Weights of a small transformer language model.
Architecture: LayerNorm before each block, rotary positions, biases, untied embeddings, attention and MLP in parallel.
Each number is 128 + 32 x the weight over its row's rms, rounded and kept within 0 to 255. Layers, rows and columns count from 0. Numbers have three digits each. The size before them is the row's rms in percent of the matrix's.

# layer 12 MLP up, 512x128, rms 0.103, rows 350-375, columns 0-127
095:062163136183139136117086134130122182167061184117152093096168179093136083166091101104112106138124140071177087150149195117137104091112147142063124125150103094137161122133141097041122154163168127134168177102126123151101108171103121114120147173126165135154179129125057139136155094152150120077144134117189167127106116097133084080053140101153138116173099158102185106122125130137094120140099
106:118157084180088164144157140134060137135074122125185089122134139106124166139158090107133094141111126085089139120139164178057130130132137081090115165122151117116156163149149140088123107086122118106158130152181140185152172087162180128114120130152162095064065136106161109129129124165176073129226074162067127082132133108140116178053126142117120115137181062093117134143158144133115141112155
085:200183108138109190087061075093095126097089111125160087158120150098164096150173076123121152079163126099123136149145161120143121142156135086086138119146108121160117112127192133107121153041121095117089116117109119087160167163139137158121132124182060183151038119134159146116143163201095122137091108114127140121140140145138126154170105107152140121095192137124179166145071109121104104085081
118:097127119101098158105194137095090151164134181135158140147154135189082125116170098119080178107119157131086173112125103135106138109148114108077172089092114101178130129135121170129114107105092101087099195094126119194066155162161096130115169102171109139151165104130137047173112162136140109125133130050081124150132089138115095153134113118093127123157087108158113189214085187126108158135091
105:156181117134132088079113101135138133160121172122117138187101161084108180119126092082157136133120092098118140139141161144150072180123097152130156056153183105181095130199102152054132159088086129113156136091162049137116118091207095157144123178138166155114075123129126158132099160092150142083183090157147139115135162081142119139122137107105154109078068137150125142167105082110107136117067
098:079097172065129155115124132135109154124119154132090089097085152143150172146179121180077125062081155122164090127129138124083124183085136148126168122147114147151127098154160107065147132079136123093099162089153112148106176188147090161142189148126146104138093136180078069145159147085178079114178140136109116175141145110027089133094192133105148164116125127114106157150104140103081139103120
110:124151092150138125146146129133102158105055161091152103171100127093050110124146135127088085122135144110077090130097106112130163144183081131113199156205165148179123127136145155082208166118099089186120143113165166184090075103140077102168068150152183116104185129126120097182115156129136145122115093104162123053174128098124094131141135125110166168139140121140128117154155144108093123100081
102:104118143072121167123156117125168127142098074173113150125134184162146125155105084113093116100125089115132078104126190124113145100140095098143183115178124090173085129149125165094150116170153055177131156136150089127128073119118195171154116146183087142099107102094072141170095165148083079135104066103141175179127121169112094125076087101081173127218141136134118131142115089105105126094136
102:133152137084038100104136105114130146144142139160118097133137166165165145104108100115137120099116092109136143100113099210168141117155101161145123070143158090211113131148130150111128117183104121102097140089153115189130172173171089185124051079162111100162059142080127102073157143130154106070125184142099109095161225109136151081138123135089150096165128149115091119159125139137106127137129
104:123115112125158127097069088082157125176129141204097133125103120132128115181152127123114115139157143167141130132132150089112137076145170110052127158099140149165097166163115201122123119090121117123072187204095137135122082135163049108166125116139142108115169130099094176102142136095208094141113139104110106128057068141151095134103113113084129171176096144138110142182182143190095144129087
108:150126106104102106138151087150109164185092109072125077170132138141135145191102182122093104071150134132126067095140182122081094140146176173115113170198128139124117220108124125077126113118115098149150119140186117080151086112178202137158061090150110138121086075107117084177159156105089128162109145168102122064168127127148089136153147123140153111175117099138104163135152183119122129125134
102:102151065185102110096126096070106169187100194132134140104108155192179097146121170102106157188128109089119139123147169111128106094188207109101160131093091134184130126152141098071117089129116136157111171176119116176099136133104114125074124146145091073105123068108132086160109186138155130139101131148114165133160132157104159113141067129071114117142111089139128172131129105058127195124116
103:128128164172170102168094116092112175133101186138116155125107172118142115103162136138173073102155131120086163125131117183120156148131132108075162124070146086216190110189170084088112095087084093152112138118097100124109136093155100144155149182234106146148084135096116182155123098118148089171138185087093126147174159119115135125142105159137111113076128085103078133118126116117090104148100
095:082096130139183122155152132130082105133107118158110138100163152174091183130148141115126090143110145051163121118082086158048138071119074101109175155139102147131135150150160134147090118135125072124113139116110169205087092100132091137103168113143124104095116138128093106180108131103150081072181130136154138121200093172140079166073104136122174162153156097133173147193151177103125066146135
102:085124137151089160165128108141146093121147104116089105158154168198113095135109110100133048094188090110126090101104152160157106124153120098163167144126136143150117096163210215092171120088103115162130149165142108104099064092130064140111140101193091146105147093116130154156147148122107115194167101104159095171140165180116187095136079116100118121140145103075121089176134175100108108115138
105:134063104128083151176131131074112133127116124145099132163195153191056135085149104136101137087123161075122106185053119175091121157200172137166114113099136124139120160163125116111072116108064107093130134099181116172139148161153143083166134078156105098139125144143053109112168136129161113124139090146137171127109162104079138131162157146172095092110083166139127167156088158161142070122099
076:116110192155137148132105133104101132157163139140149073154152118124093110134162132134128127143155108162118126095119159147155116116127138143103118134159142193158095161173079165152146149101088127153163096133094221164068123132118109098148114099150223182098103118124161068132182152116136126150139079122088108113150085108094075126087115116184134100136081132084086091106160217088119036144123
097:112060199124125170190060149164096127114154158132126181102115209102115116131071109091103138111140115133129118068103155105138146087133150133140131079144083104157117199178157157126166075126088127116110146169072167094128120159098095153120115105132186105118158150108089137176114187138163162112128109103144101047120127096116108125148135096137108102166179094131107133148048110126136162104076
115:150113175104130177116118086108094094164056153171114160090148147100083128129171083123109164070113136163136102117138136163138044144158084132128161098108134158102145126199129116073098123113119125124146122138098153114178126090205114184119136077127184080137079117177140098087135166128137150171105137066147089110135136184127142201143119145091165096133149174078132126125125182165081123152094
106:122118104206134117154145108100155121092145111119060169150132164115115099142118159093181140104130103083177072161134103110115116116176109114157131087137173087151118151187134121072114130100126145097138175062139129118148143097049090106162148106184145160086133129123123114087152194153119076162164108160159143154128102168091129097158101141129180178076116115123087146109078168065164143106051
107:100149061207111100130163066110135131147138131162140148144149131100080131145098176062095136116122088115169114143052142149145124128137120153134142098100084140199152144190113105120114125126154063110164162066125100184132126155136120079166091153175180113169160194146069091142119130154132146086109107035137124119134119172114204137083115140167128105105127136086111151126124142126112153080116
085:132111148119092119137110127111069134124101091096136110145196130102168144125183102134147108117169133128074153136153107158134063139131101085064133121152187095207140111156168160128186111048149087133089134148120142096168091110143131156201100127179143115100107189178132066177108125154120105176194134153153085156186142123096079142107135100124176105106121154085144148141125105152103088084136
096:160145131143105112089126091107161148146089109139114105104180159161080117155115154099132113173138172109063147066146119144088102141137103119054162138163146109238085168212122135142136142133073114118090069064189140086132145146127086157129123089123157134122120119151145103114109141120135127132188122108139109128187158107048151069125139102118197161156130134070166123148123129136136080138102
084:158137082175135160158116119100150164152161160173085084150120134160120143136141124112088066102170101127169146090141165150119065134078164091139160153110127176111133119207144136148079118143104126041106128116130165137084129126145073142199135153177107215087117140171077147090119117133118129076176112125113180121151100065073144136118146104138140097132122120112069097161111155098129082147074
097:077078110180108139117162108110123129163108140151120109159144132122156118149099055114157161172106126146118167113111095126071144140137162132115153110088100109157104132135194133130096193124170072027115116170128168163057110106104131087111107128094176110101144150094120086127136132128084124171153198181086055139186169155108119134107115153130144134166156122158133160158074202150119164109099
102:151127144087166142135140133139088115191101139089118118157142134106106128177197156144170061121123089178191144145142100181104112084101115129173146150072108116145038117235157113114112133096083108114117122145082112089086133107132122136151143138135137133077103114124117187150132163132123102158085125171133156121189151110088091112112088062143142150123120174130150191160124180171110126097073
# layer 12 MLP down (transposed), 512x128, rms 0.0947, rows 350-374, columns 0-127
096:173127099101080049139144169164142089131163159135088150134112110201119156038144117094116138121097110144122103138076163106136133103157123140116150163111168175120153166186093127147096133093139114058082048107155126112070152090151115134145145137120097134108127098163182088187156216155128147165153098159143105105152150157151095131152123103080105171103127103093055142108141148116137133157154
107:102062131099107140110080128173207166130163138152144127039132091121126156167102135075118101119125150185164113118155160061155080133123118068152052151182117149117132132118148129053117108181166141138115162152085126076092148115093083152102136061151161149137147176141073122125119163166115126149141152148176101180154089129066149123136104105123171151183104155118108145136117111132158125088128
086:117176147075186087141141158191137077081157177164067052084128133112120159123143146095146143133138111141109159137128087093097167097114130105157093157122182116122161098070122112072107131149100112113205051151153111113134121156107128154159165155168149148095122092157084105158087177161154161133092125081144120139144111067102198097173142099086098145112090131127167149171120143131087132140167
124:141109137090107146094144123199121131143128108150106158164105112132142139154085146114180136113207129142152131086145126140121178141162161089110118115156117106111121116115129121109160130039128118130189130128078125091129126145148124147157037119076130116134094153083187106149172086099083151165102118183134152100128184139116084126157200092148155098116146070165162132044108208087142080151102
104:081158125116131139097121126146073090132130145126103119147074095142139096156122167157084088121132158082162094094087150149173162237129141134136104171125149099148096110179136082110142133120160058078174120199142084152173157104176172090174113113049128145174133139106115161161104089093128192127107159173144154125121115152156095108113103118126123138093175139168129131118123113179059139169100
098:143132144170123084122130124133152140093172139091106112115121128113146149125130155112074128142092113093075117116107107143133102079095040174142195098098146169132135227097072111186140144178098132102138106065140113101148137106137160101092085154126084122070131126139186080098137148140142176126126121121091153176169118109154157140114156227127103145154096175179166081145176082115126138154152
124:136078114074162114157166118204124170097101113134110102107127161176134154098175112146095154117102113089048144102155094084108166048126116133136192182175178071140085125147175109165127095110109114170142148176107158117121092151115113173131075137113113091162101098155089145141065054158156103127125181126153096159129109126129112062122146147167138156139114131109122149187123106186107140144149
103:058161118114138140115151148137170079156204144119102077090142162149201145125095129174164137157142114100127156138105160120095174148180134044145106112114099139156088079151126172110164113049154152129167147065124113094112103174134064143085153154113120144115147141122142167100100131101118077108105194087090109125108092091099128158139111076124176101130178175176158149106155104120131147135178
105:064103113082190155139163112170091186167132159095178132148153129115116115136150160131170143084134101097121159055162134131098106168129092120091068147149099201151093085116143172134067136138152143150098111138111151135152068116138195158126130040081116131115147153139069149135154115155094130117104082091157132101117193106121185181133096096175110161098091101127102115097157162117130141170145
096:119090097077088175088137161121158133104141144161140104138138002121255072111113190104101136141165133089114108148104149154134167117128154161132049108114149121164122117134155107124160142164132086142088111077137119138153157094157097124102122130199162143161143136139179131158085185087100149143121114085091092147117115169107095155140124134154165103128154116114102137105160134123101143150150
124:154128080083116131086132158155082130109115094167140135151178054145153122149105081156102111121122094087096123145135126146094126115157109067143031162152109130100129209141110103107150137093138076171070133125124196184095112106144178129106154171170117176198109188151101162103135143101113139173112146159157154079073105164106082117098144143139148118139118119109085113148132138154179179091101
105:129200147120126102089120119123117134105173171136137144080138059122171177086105102166085113189151114180144160162087135137095187156172133143113088167052103087102137112116097183131173092078112105163152132123215095156106125145156159109095171076081140202133080120170139125124075134138107116112137177119171102096107120118115089111096131166165120137139175099103115138133114119173109082125101
105:123119154200159175146144142137140059144113107114158194118067124147105125160162104073115145113138088103130112077123132159154082172149104112137089096164108145066175125104121194165104098162148119147130155124091102139144229140118080135100102121087184197123119118125124176162132153163166083180116096136128151115098190146139078128128075060134133101109138099102127106106162112103106181103108
095:159164139151159150117148128119142091096169138133120167085118098104165088119088115111127144130117163128069178105213144112152191128128117142167106185128146079072155129115123170131183130128032122113143116083044062080133077097120109116138145172084116151072171124165126145105150143139175126102166105209102103132101098110149146135104152154144116176122124185100143148137100139156136143064137
096:074194150116163134085121121057111066158073159111074152121132169140108148111134166087124138141118081113168197133149106145115086164132111123141112112194111105196153170112169141118147115102123128125142136095114154142115064154117150149104087147083164129184195137121077113127132122110100102166159122090165177118142085165129214096158122138111095132168171093146129134132075153042120121134154
104:077090129064157193140102094206139076107132177138157149129125104122124102163091053217125147089152141106135117123075165171126105150143124114107130132139093083097161119121121196147184096107154085133167171081105147159167129109109098076176176147147146142126107168070145135188079120105129179142152117133090145156118121090124134133150158072199112101141130144111111122132138103157089113082115
085:160153064127149168114133153066198184115116101079115130111150069183161123124119123112142132149086178129164114130092105149101152125141151099102130118107114115125111066076172072194140112104148137116110121146129090123112143118119185134163175156067097155167154161088148138092112083183089155120154112134183183127132158105137149079109113085141172113098045197136164123130130106134186134103176
096:146173077135102063106170130138070124164089115120158140142133103155135153070181100169141032137088152155155118149152133199147158110111170124097156138066135136052095095081090120086118153115171101118156130144213136144115090063126117098116129155098146084162120175098187114138173120139145131158142135122148117140151135114102091190086120162141106120124153094101059108116150112182130123129156
125:120095177143094008136074145144087130159126116124131129117105180177099118079119139151113102138128145119115134125158129120093130103116091149162123196128154102194102121163197136123139182107182167191080097083172132080117118103139135117126140133111059148138080110116158120149186191117139188136113079139124103117072130172087173140118110104118107194106049142113131133130132124145120097151134
108:130153125144134066131083149144104104138184131136074075129121186128106125134193118124079155131119093128135140080119093157105139108197188132113155068156118051121095091118134143134147106128125089116151124159135113155091098142125158123187122181102088119160114085104198126123130216081119146122178118141151053190199117114128095109135153079099125166124101072143155155184117164158130112138120
104:136115153175116094110153158116118099086152145103131116093127110121185117075108082174069162113147099168123153068149164136122087064127089132118153131086155193120150153140155074200132167161092088089130082155145104150160110123182120090150092148118178150145118143195079109117173139142145181054067138166111135145164123139074187093077140119137125120101149125137112166128128173137122062108134
084:152199172155165148097115124136161137118076124120109148137167059084178127142096190133144175130119178153106130133183089097159095145141174186128077129129139148054093113091115085177128116143093095110107077127103099128161121114094100171099124151112203190088128151109135105122095112109143101172081134116119152087118165142135137159116116130179103129051175107134125131073108124180174154092177
098:103164115119152108116044115107102110158131135092134073149149149154221143106116172110198079131127121167137072146116130074140129114139182169092097138114081125115171096081166104052105192136131172139123102083116090168143160142093088104160148152123188119167122122095137186102115079145111103160155129087156152084138150162127156137104105060099087124108149153149156177155153148152114152170117
084:117177142133141135126160155179106136092113136099194122137075076134111120127082096143155074135132179108128113119118127153101100169212135144122087089098112133137153136075105121193215126099137063131124075175115108082128141115130136145130175145086099093156073151144121191086086146153079120162120125158154095120180120128164107152204150223130112101077108148138108089150130149105147115134144
087:130134149157129138117104091122200122176141129119114200171106026139150134122162185125175095091102124136125147097132143130151163088128162052117073148133158162125111076160055079233109084109098126139141167096139157115165137111136090095100146147131113150127092081133120201150117137122120147113102099139130128100123093102077136104131105118093100132172129169151171091110157157165103147112194